config.toml
head_dim = 32
norm_place = "pre"
init = "uniform"
beta1 = 0.9
final_lr_fraction = 0.0
Each number is 500 + 40 x the weight over its row's rms, rounded and kept within 0 to 999. Layers, rows and columns count from 0. Numbers have three digits each. The size before them is the row's rms in percent of the matrix's.

# layer 5 attention key, 64x64, rms 0.173, rows 43-63, columns 0-63
089:494467444534464530568506506499476521477470460448522471493487504519508527551548479534497464521455511419532497452477462431555502476601424503471426501475551452464445522454479527561465539524486581
085:451562405445507530501588503473497506464527546538461515513530485470549506432471549439487405499478496500496526542477551499459511499602536488536444542500547444465436514496452490537508494491492528
093:557491463522527548536502477536490549426519453456530430555507561494484467503493444584585505479412475415463515557486508462511539488548472536497458526452486459529487453560474477515514502470543524
090:469485482497595505411546509476464500500518481529431460495535568472476462468511390528505503489410438530520515478512491440465464534512518505542558488491537478465485594491489591512518520516497494
097:550519524486496420452517527508494503498505515509521513525511501485466492521531427454416531421450536472510597521474482462543510520473480466488487528527482566469499510400497616594492487469494506
107:550471544438473533533452458544521502603538508457494543543549443461497541530513469526517521425445490539492535552450454527474539514446502417463458515450471578541448493547525499498498520485482529
092:430448468560534476514474543485535475471501499559503476466488498504468552386541580474412504538540528447471457461519563525467445495506542508502555465562517501486497480491435521518552472553512457
115:535504535483517506474547489537452481577492532471519608503482513483469473573487413517534494498506438535589511539451413527402506576477495491516495491488489507521540445505549522502471529470447506
049:405439465505549521489518547491504552506511495476480467488512464521533608391544557482442472478526528530474429420513526532539479511489506512456474453537463466471502579504442516499508482477454497
118:487476463540547458485463490491581503492483463535488453445465553511530530438501573478476461528490515478488439445515566510488458393530517547542502509563541454485514549509433543517533452526499414
075:538483544475515595543462466552489519552527527478474562501565458433493538514469476526497519434426495532498526542466448526461510481453525409450489490464505589528474495526542506432496559467501536
092:544580509539508497494466506433532429604479482535566490531525502417599477501458459502523568536500504547525510520449462507523517540477463481530427443463511533467462512524530520460454488532482522
076:537387563518564541510463422507510513505501524523521509602521495513488489495493448540536513447474530609478504450542427465498489527472468505462483500527441526505480499574560519507529470464473530
090:458539546544443553471500468493427513477498564535498512448506488546457440500498528491536447443460514572496478490476499540569517557542543489541533456520492499423551510515506509531493506521360502
098:469441428520507525478506425546533500483466461477479517449457515530511537459436539421479550561492534561611450451534511476485481438480548451470483519531551503472516561536469559506474486487519514
081:529493570506469564479476509542462502535516475467483560527530483453466489532493390579494463407433532535483569540502457534506531539528441455471489519460460553536465448557540498512510536482473514
099:494503506577517515502494457535560486531518379459458495496411490448422465491503489555502489580504488550532496477564460518508476527517508484490538479458525523537443479437452418480523556483541521
093:437553499513429483467503461582549524547544471499455480471482523514538440544521457462491576463489520437538538465495531509593525535509469491581430410476507485477497534483566464481505477515487498
091:508459483514471533570454523518536471500453502529508448438526497558594498548457527439491473545476501470468487542510473454564474472528487521605475496497522479459521611504404500490467470493537506
100:510498423540539478586504542455507570541510570444493500523509472468477531465567470443507475552569514460495517532473458507472518500504467446533510493468530525527466477449577422513459534536415456
100:531469524499431498503465465484511515546463498594547447489499491552518385492543502462529506505512537616441473574558481544539514488504467424486495481489477501538466512505494459484448506560550514